config.toml
norm_eps = 1e-05
rope_theta = 10000.0
bias = "qkv"
init_std_o = 0.0
learning_rate = 0.00264
lr_head = 0.01
final_lr_fraction = 0.0
max_seq_len = 256
max_steps = 6025
Each number is 128 + 32 x the weight over its row's rms, rounded and kept within 0 to 255. Layers, rows and columns count from 0. Numbers have three digits each. The size before them is the row's rms in percent of the matrix's.

# layer 6 attention query, 64x64, rms 0.113, rows 0-63, columns 0-63
130:113106121159096061108209103080157104111101187112108087076096097164118109124105098146130190112088145126089169119201108103130140088115109135102074130111077156142158131099107112141111117163079113
099:178091130092149119153074118190093112130138123141143152165103132128102127208152178103098108097131172071124108172100196179132113160136158140151132091187131114185069121119109144143125105077117146
108:122109118159123130130184129082154082128103191142114098105148092123164126070148090166113189123144064168148193092142116112130077094123040107115088137141096144092166126122145110151120148167173146
093:170117121151144078135098141120140100165070167117107118122124096108097155069146061123100152172147116119126145127103153115087127100104089154141098087102178103188162166071092096183089064136093149
115:128118084183165089131134105149161078150093101167094122137108097125122157075142072106128185208078131137152177125133133129110069073118108148127086081120133133177159177134129102163172120153094138
112:118130150074077160157110190144121164099146051168125139131167134136143127184132181126133160086162150156134142166135113083165142184211161097139149159132115155095143121104096163098108156110118184
127:173136105164147119134171118178210067122096115157161130160082093105148190091103073129136143115111143091152150095096114098115116112132102160124095104070148109171173140128104074193138148108132167
101:107140109169125091115120193147159100189113107168104150164135098125096169176089069125147124145108165103120093151104139125097081073163100138119148087133170070157166193091139141194132094122158131
129:159123130171120061139142106151135088152110106140118126141093037111060122129115102102157157145159129112207101122111140094102117161073091138153104118107149169171125167143124190182110082132179128
124:135166146128057156142140126136103106151127147194137168177166119115099130176108129170154161026205131125100150133095099100152154156148098084143150145094149081129092128126167179104137149118099152
098:128118110087156184113157098121142149107131150133167099114128149123233168078144187172106123133104105136148178128076143135145167121156156162103107114108080100117140054072100109157135140107081166
100:154175121171166071143049130134134167194038129125090119130088148135092108168123150108107127153105193163097158172140140134118127164117164160150145104086161093177114161109106118149129091105134148
098:130184101152185074087120210111171143126109119148113070129150141129172148093126097125171085208118141129101142125155113124106075140107140179095162129115139116126172151118103121200168136091119164
099:100155146187142107130089132162145151191098100153082097131101134155126100192145121112117098183072192088093080158112084140123141146117151141159139100133162092143119207127142099145176103100097168
120:133151119136098118134174159111089137130116111131151136134240153120178111108099125169074172110123104162133168108139151139131160128203146121113085165178077140065153117150105101090067139092108130
122:085157122137106105159135099137119148162097154200132118102117099111091111144131181118114145109074126121175181097136082055176198196107107073108136093098142134122110098079119132171136129082113149
082:074107151134137114168160127105114136071167106118132130152159112107094155123125122242131117135134088138128094103130118159091057092082093127149045173168083146132094135188152131134123140138150118
101:109076136158122132108138107091128063157078149162126158104115045104126129095100080141095194184100103156153175091140177105095085077094108145099074099089114119135146126115156092146119120166109130
106:088133128066109125112193138084119153110160148146117161099173145186118109189117148142151096071143108134098120121122076094159193170167158084136170152128115124090130145143115149065139194112166099
099:105146061173144127104171078112136118074125133173112143102141114113105119086097096157112190184092128170092184097188101091136098126101060154126073140119116118105152122181133132168165135142089118
089:105129128103109106127153105140150149101176155083104114114114187136154142130138146169080121109124142149103061130147080130143139135121130111148148153170017146119065111190168129076209139097137117
112:133106081173150142087118133131135088139137095183130174131065150085096167098084122124121131106128167080194117157117127159064059058129114143117123111117189136134164144123163132148154080176138105
080:082150113138112153108138087148118138110071075083123133117107167190168099130086176141128103156077153153119155152142125187148131102107143148108122147119087173040121098198132086119138138158079174
161:153094105183176089110155143173168105149106084133111133146124094100068146129094072102118205148167139119173145100126155157091067088104098176071083127131140155137123149147139118202114122127142137
087:152085145107126122163122086121155150081128117083182098091151159080097168109131153201143137112142113150084141087187161131127154156090102144076101189107099158122084077202139157146140119117136162
098:131078146097180139116111112111112167093160136106081104134160152187146076141092163171139092112130167121062136138184115146122110110162175115130130149212100123086149165174119065077148097139141117
096:122132154151079105127078124152099162149107117146032152142115131172105118183093119139104131144123172116115101190127045123116139141153156088201129113143160081133107192093134127127136069148098122
095:150071107105120126130186116134176143085119162099157112138143100101140130081176150109150139140155097121174142072172151096148162196067111151081108177100116143143131022150112153136104124140119142
105:139041081075111130159170143164097128061150093135156158132125097096114186131156096097094160170141093128118134099149167133131137105096138130135119119107047169124158080152108134114111174112198143
115:128188203177065117179080088111106130171072111164116106152150088105118082167156116130138138092181134111150066157163081110140129178097151099148152125137135138116093170111143133092135111106094156
116:093120103159153097105093104097079157124128124107108090060096137133108126094202141088075128220122100129137119143200120178088120131073126144122133130131095174134124119155123153165144073127172093
101:164129121130144115163083054118068150126080202065058106099064122174097096125149100101110102156129132147136106146141119132137133152079151143148126071119149145174097149148104131089106101126191130
061:167127123117129095058100134179138174112137141137109099133187115151168158140128091152148140170132125105086135106162132141129176123105143048056103064161121142154155170156142173195119128068137136
085:128079144099095106129185107131164133148118141174133153122110086126068149124074085115131187135147074126170171129154167173109109102190100121142184121086109136162149101114057149098154106187125160
059:152177169144103096049095151104130174085140114140157155125147142129202134162127150146131098141141153151039130092080151046161160093133098108142136081121146139162099140173134103143168135131099143
092:142099104102106148156133157117166118125104112134059169149098105111131181089073070066141119155149145153122191145076096115112125132186078167123153090108146154152118130062089150096174120132106179
069:166120105132106126088171128107171125107140198107127191132128126089168126101121117078099125110167151125140184143075127080135128079207074130133135114114141116116124174085142167109199153101078168
079:085139109142106202122099132141148113146118083156111149094125059128202145116150125134131167123154173170148136193092062122152147202171128167151129116107115106095152065142102133178110160147137144
118:148157126166163115133135091129145085149104074158094141101065131092129181080105088085084108156117138099121128151153118138096075079125087159087119082082159111153142136164150099152186110132171201
083:191127087213140114132138149135167078159106085168093193167134159114096184130125097080137140167097177099139163131104129113107109102154130118116095111112190129165155191115173133125138083155120126
108:182130118151087059182112095125136125145072135105069070124081112106096167104117124120148116205144122138182129132100137119133105129138068137102068082092139138145067122124097112167146109118177164
081:141093124112071178119128093133086145087172153106133123132193088164164150116146121154168125083192143147124165170095092113134128155166136128108140109080112191070127090108114197090098175129135164
086:065093082076150164115112131135102134077120140104145134127171100149177109124180140147080175085168081121103148086131140149126153112088130173076110137161143181088183047134110140125145164132100140
105:144127141147131111110096135154137091182078124149105084116139140114131141059145125189073123150056190122105158143171107112106150097077104124119180107126148099142098135110127058150186110098088068
089:116131182140094160151106135157188182152127119107189133113135021178102154121129148176166145150144140134085094137088113117110149148145164222139145113139082129089105138135127150137074119111135110
099:170150121176173078121105106104165152191130102151108170119098181112125131116101095079153118160102151097117116184116139170069086110159167135143140120108168070164142191105196165117129093129149126
102:160140102153198140122128114097126073111123121103074152172088175144170135091147084102131096100117120082179178139167103143093079115127101161171134110119137100159155159153123095117156140231137155
101:134178155133143176081130119104093159181119108192108144107113139107153110111143129089133158135099109090151143165161128164120102095171094207134189076086149159102208177083149111124117126136095141
068:169132076159177082138119143156108167107107144080131093089097166124150057082166151103117046128114165181126119151138118131123168202135133162134149108122128138141123136104127125161073136061078114
057:161124126100057131084150184138156163123135199184073148102097119111132153134122118119129141094104065113099133170090116092180095078131057138102162099122125129124154171107180172118159119092119110
061:114122122141098149160146151134062180101147066059150138109154105091145081156184165133161079171150113164161108126146105128124090081103162141125175164077107124069162103156137128155101180104150109
063:113170128145151152084090092133172149120095129158116157136159145062139182123062112101163107167111119159111154083111094062128108117107093139179110069078178109106094113108167105150137119131102198
077:073109123132138148119125098127092129122116163079181122101126159058137092158158187153086061075151124088120109178141118106127125152090137074131124183135117106069091180119168113097154161095138087
094:138150129211145140121119101138192101154099057194107153138097160141136171123107118101141113104122148084091150129130086153106126159193122102081122040118181128131121158169127125112153110151147180
114:092129138070127152108125112120030134072159110066170092117157126097135128150151192169099123120143114143107096139120148114191157107082105110135136157164047152073114100126111130122136155076126111
111:137111113133127151148154095161134088159106080157124114130103078127106179063107113089131152206095096165160173107103117089166121095123084172102096076113109126135093122153070065163153154141172156
109:088075145125117082160128142136137142148138180122167093135157147080093118151127143200100144076179113075103070097162167171133110161084106073111135153158096090113126093156184092160149122098137154
116:128184129197108139148110133098153152144052102141104132114094096176125162127113128115159108167078181105087080183095106112117118110174140143144152061134189099085106189115151114125127104126177133
087:152157104185087144124132120084179161159105130132109198166193151125152146146124084082190135161129186135076152129095094116104133124205163130100125102112152121106168162122152183119099094155128114
103:103089116110142123139128136182145126132138148069135059093109078112090138090111148164096118115129098147193116062147143109145138131083078185122108164145067158112093113190115094189149147108171154
086:123119157115138117092143125146142124143145135131181174135181172112129142197142126167131181016195097084157140112127170154122150155123141089121123201134112151141156101125165157123087176125141162
088:173123126121120099183122079036145115128132105121102124146075140113194150107163115095150137174149136165149165172169141132072083169163147102148104096097129124142119097121131115045163130178135164
107:133146168133122114102127131104135187172077152215163173132158185149085109215116122158160167079164123076111103143131136118099154151136101118147186109136165080155153156132171151149106125122123147
105:146188168131101104172126128118070133146071164128110103119101105130071108089114155109151124163112118179106097173119121067163159133146070052126158065107169133134079155113099146141138092100174138
# layer 6 attention key, 32x64, rms 0.113, rows 0-31, columns 0-63
092:073118054163131150159135113179110110114113127186162106154187148197193087116167171125101107161106112146172111120146177093120111134135138121186113130144153184104176109140111117132095174136169133
086:149101183091142122111126179100145126182210180118120104145109102087161115118178099163175121092194090113163103127103148151096120120151168109080174110120111078127116152125167108152142121168112193
088:126120105152082110098161093178109114079087074119096152115137145186090165155074158112105168142085158103132132151145122101165152134151119169205068138096168193120105125123097128147132131065121091
101:083122096157112120122161098165119137085105112190068102176168184203101100190114122155118135096126114106192144150134193130140109159163136127186093116125166148107121137093092127065124125110107121
086:128125131178079094187168110173145117083091081142145176167122129158065132146061085109114181132120156124101105132109172118158115119153093118121076189137157190067109168121128127155103130105146125
076:197153121110183155133095103074171233151161145113156146140120126099173107079121111134137072164108158170125154127183082136081132131131132137118122131130151093133129176152150085141159142168119183
073:108180125170168111150185060129082108133110161143113148146158102145086130133114139146116199123150110119161114111082152085140169090096045056159091161166109150117112161136109164154136178140144119
134:129131129191096081176138092140125145157061130130122151172161059098040141148096096148147178112157142136155111148120130090141143131122055102124092145169095151151071170131119142169127129121088160
081:056182106114109171121162080130173133140135131127140120183162067137104131131095140195104191160168092155156116073133125120176137114095102087135092102137069114079136099130128126175095141120171149
113:107104193054175125128118068096148122080156186075115102083123099114102138086135165194142064131113062141150162123144086138143112117154093135116110122154099161126085110166101124159169140142118126
091:170099082121197146112130174195115071112099104120110149126076165140092132116143104063118133142099143110119157168138161088105119134140148161144104096108175138189212150150098118125152077152162104
104:131227067120146142139114082077106097150122050157048139164108098116117160129130112097143124137132129134064137128093150159159144117088157082146140120123123123151067106057111147117113128143124160
095:174104098137107180150117149122120158061154107047121174175106179139119204100080135149124111125142127165143100127148129160138128093146134105125069201180150175164107128148150135089109151145094110
099:163183156163080090116137091098085176142144144139143158157174129115109150144097144111175167077198167148108078155114150132151175121104128073132125118152088092079078158074103145114074120101113141
112:115136129107138092148065140104117086165096140177143143169096133130129084153107104102144101125131216139086069132153140100131105180117119103102181121115162044091162113139126097131163107142173196
110:116153144067154129122144131095155090149186114118157143176144149135097101150106126054141128148148162159070142152114087141131143093104158128166157153127070153064104131194038135142116172105143158
082:167109100171090120084130104191115147096100070173084113114114168127097157127105171088080206124087170155163118120131107151145163130108124143150074111136123146121176103139115106086143114045099101
094:109095096138109112139193127219107167114107092118088076145152141173050083175163138159137165105102162127137095138148167120123113134141134172142058153136149194101157142137071123130139122116138132
079:127132113076173138131082172130111103180139176132142177131095106072191092116156158129098087149149077096142176083122136151104165108178090095129207118093133086146126151158120133166096139145171151
072:095147129172105053162135146173103136099111104095151127120129071194096121130117063136147197119116159147094105165141106096133128094128122130147030186142141195108129169147120148149101139134124123
081:123171170087161128095073224085103104138185149112100124096104152121117120135154152141159077107151124090118142147105094159149161093149122145109166095101108062165123158091184109141101087116172095
118:082156113131049155148154088172127156124072096096140135152129085104083131103074098139082185140112147167118112157114126095156139093125075122144058155160116172093086121093111100165146122142072157
160:184117169135200103114119183077115143132192116120111128126165175109145134118165138114167106128142146126093081173107116118146143142133166129188175116108143088153157117099093135092112059101141039
066:112191153190091100134148085112114113146093143145100180159128095109090108137117158176157126120181146184172138124113123095193159155100119059159122130144099125097094144144096187133095064134100163
135:171121129086150088084138121102144103171152146124152084059174138090167147132157192132167115108114098120098164143109102202123147140118164198111110111123102075152082092151170108087141181122142104
095:178174152134070152116091160133132189152126160126204094177118108086126112146129135083134114090144132164147130137153159110128162132137127090119131133100115133090151106184177166098168201185152187
095:157178174150085171132154106144089158116104150145180134194153071105066116125114181126146137092185113147141161123098140146172170101102089082113112145149085144104064167093120122138143142173099161
097:124095071126135133101173126128133046135184100127104044134120193115195163076097110110100074169094163132119114112150149150082089107107158155124106148099094087120141124161138126121140151138179141
099:177094193121184144104151131102103153165128170145161129063156161130130055095123096172109124107115120064163122143133135103099104107142133190110144156090174124172109144161111099144111130158087057
103:120144119095110068154142052126169110122146114124167115110096089153117118160091202182165144108171072156107132103092181139182119149130126112126126078150092097052082118133140107147142135111182146
115:182142149093086127112178140139101173129083142126172180123179138168123073166085160130126175086135132092095112099117122134111152061141145188100145145158162147115074124111150129109103155090046118
106:130176112101124153118214122141159151101124080194183145169185046172179101131129140107122135128149054098141152104118134141118121111110130099135131106080135178093135121093157159143149184130145117
# layer 6 attention value, 32x64, rms 0.0802, rows 0-31, columns 0-63
100:187142113132136132060115140122171124155101188126093118139114111129124134110103156141166115146155099119096092140122074211127114075210092148083124140092104124112152151139100086137124144038125170
101:086128095127133130189118156116197084127130055185133150161143159117126093166119096077178126115126118114127154070185162149052128145143153154102178158087133119149148132117120119136095160070167126
102:122168095144117126068082122182091117110168125123140139158089157107108140146178151139127126132162118168130176201171076062092092139100108108090142158089102100121171147117131085100154083198147141
098:172095174123162112122155186096098097098067146141154167131172093090108224129120135152132122143091109091136150146161135132138127111152180106122134061102196106137143151106130148080099140149193127
105:106148101139087172081125135176165178185190105151130143114095135114170094111132085176086136097169085086084124098162155103138137170150143163138146137078102117149155112194127062178130140122106139
112:088171136114119148120114144152134155088141147078123109169131128083110057092161133145103169144128146192161200152204169161098158149174086110181133145112112132188137145166094122116093146112105158
107:155072149114107103170124123160123106147068120142176166131109135116099170152126116158084115157109132102048180108186202144118144078165116131076115127174113074124134123074097086089101136106126138
110:209137118146163119080153109167101072103103145147135105090163148110115129178180186125132115112136041152149184110119151152167153150084111133176151123058163114143145104117131131143139146116183094
116:114140074141125142103175105147121113159091136075100126142163123182151092160173107123090148167097126050120093100119163144071099118133154126052096082174088096127117156107154165132149147158064149
091:089110104132150094069108113153094136115122135090142184071185162075124057152137188148117125148160130081102125125094156059098139134098085102144154105116164063115086142122153083134151090120129100
091:149168176139126144177147110088081128157187155172094194146109152136101098072123130126116117132148201071129185085138066113152117158119131136124125145155173055125144129084085145129108169123151118
103:176168154115110134198101111191074112143161132122103147184104107153113123136081108147145123086102171150065142183095106093172163194133129172123114170155129109143135136129072124096172104118136173
096:085169057118092202104178108134081161129116107142127046165115164129137145145123144144122107143170099105137152119061144167137142136214128081105141126149145138136158155157115123099126063096106117
101:118109104112128130140085114095146150188064104140114147149072152128065102143085162097056107123086171115141130135195163144149174110171127106124116177135165159105110151099092066086127106081132150
090:112095120138160088135098121081136100090132068076065107117077122042132184146132087139172133105146143137125142169160063102097146089109171114182152176107113152132121129177099160132159156144144131
106:186117158116114076118193136096087136157117082119079100120160103151113106155124137128167173129132092203093160141159173112090174151141196131149135161116109148158125161208081128096120107116145153
097:122123104125147102142140150167090092075123089091202145113097149125155101159132139099173163099117134094102157142120142073115173143130166120153090181068141053137069131095163092177119116152142071
105:133141146145130133107121100039154185129142132131113102146154109050159125067106063150152107158133166079126116149136053098134127058156129114116161125103155177120138146135083082090157100143095138
090:156076132136146137062125166227133127094143087123109081121130121124138174109129166143126147098162144159150168131101054091162116121088126170144105168052159146154077114113140111098124135077105140
096:157134205121124071149115140175078120099105137121124091123124178114149109135106098106112173108147129146100095182116151096078134169100114150145100160153147112059171195109106145084113056144160088
101:090177167130122192171166134133090111106144113131033137092175145106124142112165078133155107153118069137096122072151111165120091118165122088108141117186125141170156099167124126158123079087094155
116:096113117164173125084134064174107110163156147081096118079114098137128180088147134157059141156083157122104150164127108113161116077097115153185092079120073112136117127125075094181140122120145083
078:180152145131164141127179105115212162127161116197147160121140087148129174107123138177123139134098088121132132089115078096156137096085189137160186128131102086073133128124191162112094083118143138
111:155152139125129121116085126147104175083140129103134082115139110158162130156066166169151120132161160240131110108083164110106077070200149099132135119108106120130111101146128148196096133102170135
093:112119090150153156129138149091096141181115162152154134110166154224149086177114095105105169124107142124086141082112098106082094107121118105104103136123155086119133101092134167103087203050127101
092:122044096160157108169091116111131198125128130107144129123130112130137143130158128112090127098144201111156098153048190181130062164148118175134150136182106157085097149150140118119137103155135084
093:145114136152152078136117063104160143094123113062106088089101143086102116106099140141103107099110088141123119082184149139152116086077156121170077174188196108095101139124176103166176152150135133
107:127087127118132135105136069098024131094142104121165067144125148095099106118117085080162151130157148150070124112106096094140151069114135137128124119152119111165146139119159073135089177189190102
096:118152207150130174111120109115123129151105137142120156111108182081158065148078132085134161142076097131114128175133098122130215103090147091134156103130080123097074108122134140175156179107097077
088:136147093136109178138109172109164111062154082102089156116067073142120137118116154086072113087139154147122111113140131157135072128172072150173125098158140149147150133216125155157127179136103173
101:095135144143151130143142147156135092086180112135065125166126140072141105134110189148128095137131160199146156155143131124114066086112086130087110092206138129118170154220135176120121123094133144
096:118210087101160201159136082129151134109136088129095154132148147091117130110098177160121140146104136169088065126164143117083091081119099127152181152156135105157086172115188157183111135157131144
# layer 6 attention output (transposed), 64x64, rms 0.0763, rows 0-63, columns 0-63
112:130120099062119066064158142030152091094141114107129088146093144172091146162113136157142109093148106155084126111083135140153154078105106116083128113157113086161132155183142134117063109115139141
092:149140098120108175087094118138121108084123082101107206104151162103158129145142136088086177102164151104144215169097106186089137139130089164179110178118124104077109109144161139140105148137122177
113:094116121152164149143124184050128153143130156157126112076143173114147093173161146143155097099175155124137120110183127085034123115136150167138171166162175092129103176099167125111184139120151134
119:081172150182119120135104145157140114126161174078122139160107176125077146121105202146079132077145151107174159099119130184128146058095123072195139101102120108133127123061126112109162112129096139
115:143110083172129147141153127066126133127099105158147131113085151128160087118188101062147125168152149163147094150135135159072153109152093207110110139178078165152109136175120102200131108135143183
110:104131115095129096139108113170124138108089138093199128099162127074142124104160206065110121221162077134109131133129113147046139089205096134130130135116140100090120169143120126139142136123133156
110:121144076183083139175100116176161081126168114100078117177167149149074143143109178138105097094172113133138152123102086106095171163120109149150114128102111103152079170131148076126090086163062129
118:117115168106167092131152210130130125115092132161169104112100130116065105144162152099134085151092108090130167144119122166080159120146178134173215121179166148119116143145059133134150088085130161
109:152189081153103192076108121137157124166132094197072127189146103134141154099125081140142100156081127133110137155102044088160117152137189102072120100159124123120140145179135146130160135133114125
091:108106150140106152143105149096155077177105117193141101105155173093130138110090108137147164064082144089094176122125110151084143120181141154085129127168151133105125111175025097134175132143118096
101:075106118152146062213083141133171119110126119143119146151129104135152078113116158171155138088129121086104085079097174107157069108114133172166056129117131163073119159137126136096094135100115176
111:112048126146128078159132095122112122142122156152097088106153077112116125148133114178174109120161099123106091095147136054175107211075062136139097152130059117136114141152169140133100136087111141
108:103054065132114136105169136091163139110109137153130103135091121129146133160159064110179098147085072147091152153138159144086172140160157089093139133179108201153129128188084113120146095158113097
120:117092083127093153193169103144141108113097115071117103134184080135110161127091141184106117139099071200141169138162152117136109173111104151090089140129100118122086100182130080076072150122116121
086:124124201164167099138102102165085118097152142083179130073190121130198125149160180119136091137142117104176112115174172133077155122150115133167121151109139083182133162085184140097118112120154122
119:141089138144093090089158100160036151147139148122166106058142078101166113155139199120136091131149055141119198143138129126172150140129097151151120171126088133143098149145134164158167157134154156
105:134085170169067150114062122188093125142051120161084129084157119108132097135131143088119196075115119123161150142150104121095131176139149157181185134142123122087106162162145148160174138154105138
120:103117126175124114178121093080163168111161142070149107137139120174189159093116160184172120107147158165104122082149156159130110085157104112107060111114121147131177128080130064072110130144178129
085:124068146127080079089133215110081130125131145145099127095158116175087065169133155108181098124136084137155148116178130139126168101153120103164182157089129126114108147094074128164182121107157149
113:127062185147072103150125143158084154119203190138151133113113069128142079160099177145125148055142160160109145089171127121148107143120053115161154155106103093112106120121148149138167146125111147
093:125131122108215108124091094097186064174182077155137103134092130113148167110127137104161118144133117051128123151104133192145138168173188143122083094148077154126173135145103126145126097115157138
114:139158165195154092179101166133156120136087121171145082150159124187105107106147132108170049200059118151120068132132120092110141138147156119093135086147164133128135193125105112124104091110147122
082:129183133135188105135159182080132090135159136067147207170056191110122080164098145091140148105095148101114115103116108135130107129073126089132113182145145126181144152085158149111137133127162129
126:161110141089131094038143152146099135099122115161173118093104207173108121145128120094137142112157113133079128122097156146142107050141157073130162166159135156125089170135163187136101115142123062
085:135160088133126131092076168158115160092121093164097161175140108162105108092107094100091159093083103164098176148076082127148081120181169115132119096146175164060127159152109153119111169127076153
105:146145164154064192126123120129122172111122169113121128141135170140089105167123093161100118100092181125134112197129135138204172101151046068145134182077137097128137085149130132128106095143102106
086:163115172158181112184189122153137061127122086114121107163157058123135152091092115176113137143093112111090143116187151144170104144134181207098117129138087113164098124163137118087096093136137128
117:111074169130114125105112097190112203104092082143153117085136104140151109121106106112122145072159101093087115100146173117078172095146144168162119127116148223089127154080149109162131105160166135
116:152116162116146124149103058140151149174131119124173118138148079113150151116091122136153166151056108173142109105108107147074068181143152144061100056139148148101123171186148102089101159099149112
085:131187160037124071127161134154119113063100131134132105154145200110115145118121083071085150209139135117159089158126145146159140126104128075117121157136101070155143105133182143123120099116114151
103:126145202140137082087123184103147056116231150168107148128147182102130125165120085134140135149119152047092116148136143161112105097118130087130147133114143077100145131129156139062134119111144105
111:146160138061158124108122115129093071157077088145158162107150170064153146114081086126145176118122138065096104115086108142112112155122182081074100164173103082137150129147188152108109121164138116
077:064131125107103143115093121115120141118140142132102114080087153110157136173122085125159099163111228139136167103154115062100086178100157125144103076140115205118142110113101102132171164193136145
119:121135066115124136081138115112149108129177103098140156139110110060206166143149150100145140139145140111105236150132115154124119156116141147163087113114121159055137057164138125075145144135146171
081:095105173162105125145115165067120118175113107146078147118197116197169050145099088140123132136092162102090127092124124073165096118121161121145119137101136137115123171131132137149180154069061118
087:149146101175097106118094123156165110114199122143077102123141090033124159118101110101118115098171188147131181115176085157153122182134136159135141106121108169106156122115070138094151107084151175
081:136135187097116150102100147113127113109123178141181163145133152179138117138119156112159225092129092115115174182076155113116080091099107094084104112103169152178160096127141147089142142129098064
102:144147193082125130073134106109159145123087151155136157129162146132189082175168117103116095076116051104088130148095153108160095067076151105138164134152129105120109185193140139121133172146114112
091:130139106083136052080118132095205099183153141068106111144153122113120166130133122104119093147140134175087166147131109111133110121100144143139086071121132198051117151114071105140194140123129119
102:075159131126108119147150197172106117145127140071088151121119156050097124142079149128152137097092115145143176135144083209081135112155134128133178128130090110129128128146079094186110082096098177
109:117160108156107102140146098139195151110175131091127109148072063140175195108138137104142093219099125159115138140164127120193125157118150099126070117112135203096163105117130138087134154138156122
100:084109169110120087190104207152104161123116193152076130110132138202115097140108174131135085115128122172113128128177102172146094129158092083162137106070149106133138153099144116177176138096108114
070:162064092075115133104085209164118125101128127145181094106138120140124107134143174168119125111097050121137081174101155111155126109136126121145174080109107140139053107090160119119198109108112115
100:148117168155155114131103129113104115148042143112140106087123174157072099125116137170115118108141125107114064097091160063111140087111070160147126140150141060203072118124176126179115135131116105
088:124148141096151122167144076102140100096169150101120133117091179105188167119123157160150126140133090143059126134163166085191110127070132088163159184127084105147072088133087144147075165106103139
088:134116165140148083141111120059157109138104165097148114144186163182141083142161185174092107134052101138115134128120125091091126075090116134170124110144157048108060160147131121113144156153104108
097:135128119180153158143115142121132095149093061199138185154129115177113054106136078110157146129088190126143135090063072123122114117169145147072120134170149112123166148144077107096112111154096142
084:134152125140129116147106091167162077110152096103121127175078091017153171117173113092166110135101118138114168151131105187162114140117129115198116085118082141130152101149150091108088148182152143
080:125134149146134121141120219141136157135103118154098126098066111125094118135116161129104114102135198177110130149094103163156143137143086159148076038133184064153155099089110118090148144115129188
083:172094187195151134148112142174116119117113088213159130128163141200143074084123123123121108116089148134146071086143130094165094130135166173096131161157131116161150150147129127075162174150135090
100:112194151149146191133058192090146068143107132136145158106117185161075076106094109160128134058148163113158080150092109103084135095137132159115155104111143085153155152112119104134149111162115112
085:113089129133052087147141137162174172131085112160143131140071081148140104135160151132137105105177116109144133125144155122175094173134106104217148072082117135122101123131211072135145167123155121
105:127107073111154141126127051091131120111174117131173129165057129114158143121119121106137136138168115080118162120160169086149151148098144109122128179137085170141067113209117131078093198140155097
116:124140162176154084160106188127155134140081135152129093138135110198082089090150125111145083210053120178116095140123127105136139115157144151091119077140151123128155202100068117113122101123138109
088:139108105106106150098107175167111145102153098130116114135144077068111156091125137094134147134147122120172122139131145217170145155167122161093132078101115191171198081070073159117100142125132173
079:068109106094120134170147169145079143114111142160125108142089112088107163124192150116150121143167107166080126154126107141110165146113047140208136129083106156138157199054159124096102111111122129
119:099136072129127078151111163156181135072183136104146098125082094121166160097145162119121110180120117160104208166167135131145098175142141108160092084096109158047164129115142129086165140132150133
081:097099143170141072170099147163129152128108131186069155155140108186117186143104096105151108153166110089176084183115139127159104132165157105137120124103152158138191163080177177133131112131178157
115:125126165171114163132141145127089156164059097134150172177143123179082066128100128150143131088064124110180089122088137152099172088161091109107122144142143080192087191141127135139124135157090120
087:168161112145060126120166155160131109114164102101134159161157096146137066119042079158138135091129048147138131121117126104151162114061132096149085137108124115102115153169112125142171104095061159
085:172129160144108118193121133193101170114107177133150059132126131163150085105154173136112127148018105186143090094116132157137128149151078160120127122137136111164106129122138063128114113171155102
082:106134119172130105110075054096162174139108130159176146123141166153160105165124073140111154117162160110115143184068095075080120076103151150128154120145162160135107154150212130093118111104089111
090:075143117151105131095116108072086160183103111126168128172155121128209100164158092102151073123144078147086131173135128082154118117157137089145152117055086134161073157143150098147161146166128115
081:103139097126113100073146082054125139136127147128142159141094109126171088129155129090163102138082079124170200089127147155134210096101118144139115090098124139157131126154107142050114180082099158
# layer 6 MLP gate, 128x64, rms 0.112, rows 0-7, columns 0-63
107:102109123166078085154140132138183110151147143099097086116146086074144138124104134167063126067156102162090144188145172122122180080139156184105107113168166113164109098130168111111137161165136074
098:142118111133096070110159116101157130138170172112072156164151158181086165130116150146197135098157149169133094097120155066160137173124175129125149157115164155190082155124140146100080077126164092
094:088129105116117085110146156143124107113090149158114107141145132083000158135124112121083135110134056133098106096142135154136137141129133174145160139167064094152090126180111156164175075112126143
103:121157139124052148182192104167129149145128139198119163144152111133100133195168118065185082115148185109117149154105132102129105155147055114093145147119163150184147118131101152151129138098116103
090:108047129134138174150082138138136093082121118121089090114114073130090103091134128140135167154173140085163148139071195104104188123170036101128109158153085132133106139101104120148113099098114121
101:107137104161151110115113119156087130088075091116139133180126108109065130120121064073174202195142174125142120183083096096109115159103091107094125190102158107130179131146119118101122123151120169
106:180156095126097067191150084137134110127114107161128177134107160159134120119118101138141081161134104082179085136088206064074135123209133138181120160132152126125133149110142171100124104156139120
100:159065082144099120120095139141166136156153028196138151096080155201135141151131055085096110128111133080142120156097074119126112119148115164122142160115155163159101148150160137161135121144099130
# layer 6 MLP up, 128x64, rms 0.102, rows 0-6, columns 0-63
104:172113118086136108133146114096133105092141152095154128157128138209155121135077136146140133110109230147136118121157108134154085205135079099125084141170103132146107146103150141041098133126134188
103:102150157143137118194117154135094132107160073111109124106123116138088120121116075145076081119100057031133097113116153112116114087128077128141174164192178133119147172151138078100158127095139111
095:172128114133101180028119095136070137162140175155125110041154132149133108092113196147099108113152151116161154066099111134131144095122111139126106181109158132109153163113111151121129085171148171
101:148070048098119142199134084081135143108095118155141157173152099144138134165191164161132105137106193155186153142099148136096134132114099097094151151095070101115138154156143176159111156138098105
092:126168065134113151098162163058108078164132124121175135107067207148087114155077118130135139128126114114088121141152133128134129108148134094122141170096125116161093099168166197177105139200155142
093:077097090141152112120147122181155088169131139152052171099108094136087113170113103126106132097124119122121104077132191138083101118149201169155089107158152119192102157123155167148141079092128095
109:151121105116057106104093100202127075175141166048098126090124080125105140128126143151122077115128135100106171087107134138144095097143088143128086197126076191155100134140147135134114121091114082
# layer 6 MLP down (transposed), 128x64, rms 0.0917, rows 0-6, columns 0-63
100:144094059192123142121150135155073108130092094161130132121100122103104158170146139136168151144100156069115165064111127098129073105142114151090143167105104112087215142130174089119149099120103181
104:158158118157138177162147100123202114131101115181104140115192123169190143132087097097115085131108169100081154159160137122109130082171068129082111135119141126152085140146178093181075149155132116
095:138118100172163085076096084128162142121174170156167146104099107111155126147144097127142124180112111184129105176165168104145125127160149075168094101097131164114145121104070121130199177124135050
096:117191144098105137144089112086083173112132121124139121090135045107171108112150125150113200117085174155145158165096153148081116168081184124132134148180095125087099111100127161161157084112084131
090:164101128142152112147144147114113062100151079159099180179132145173132079176108074089162082109139180078125111127062155161102154092077148098143095161176130156126111093110105149139146113163157099
097:131175042107121088119122083146081081141139109113060123137162127117059162087107110160116185139206120108114075155108122114144126143119115127128106127060086160118158134099097146182102143148130150
107:126121199139101111140100102073144173148098125148135088085130068180133144173110134143128104074145165124144101085079159145075155128144074198110117098126185189148089109099129134125154130102101159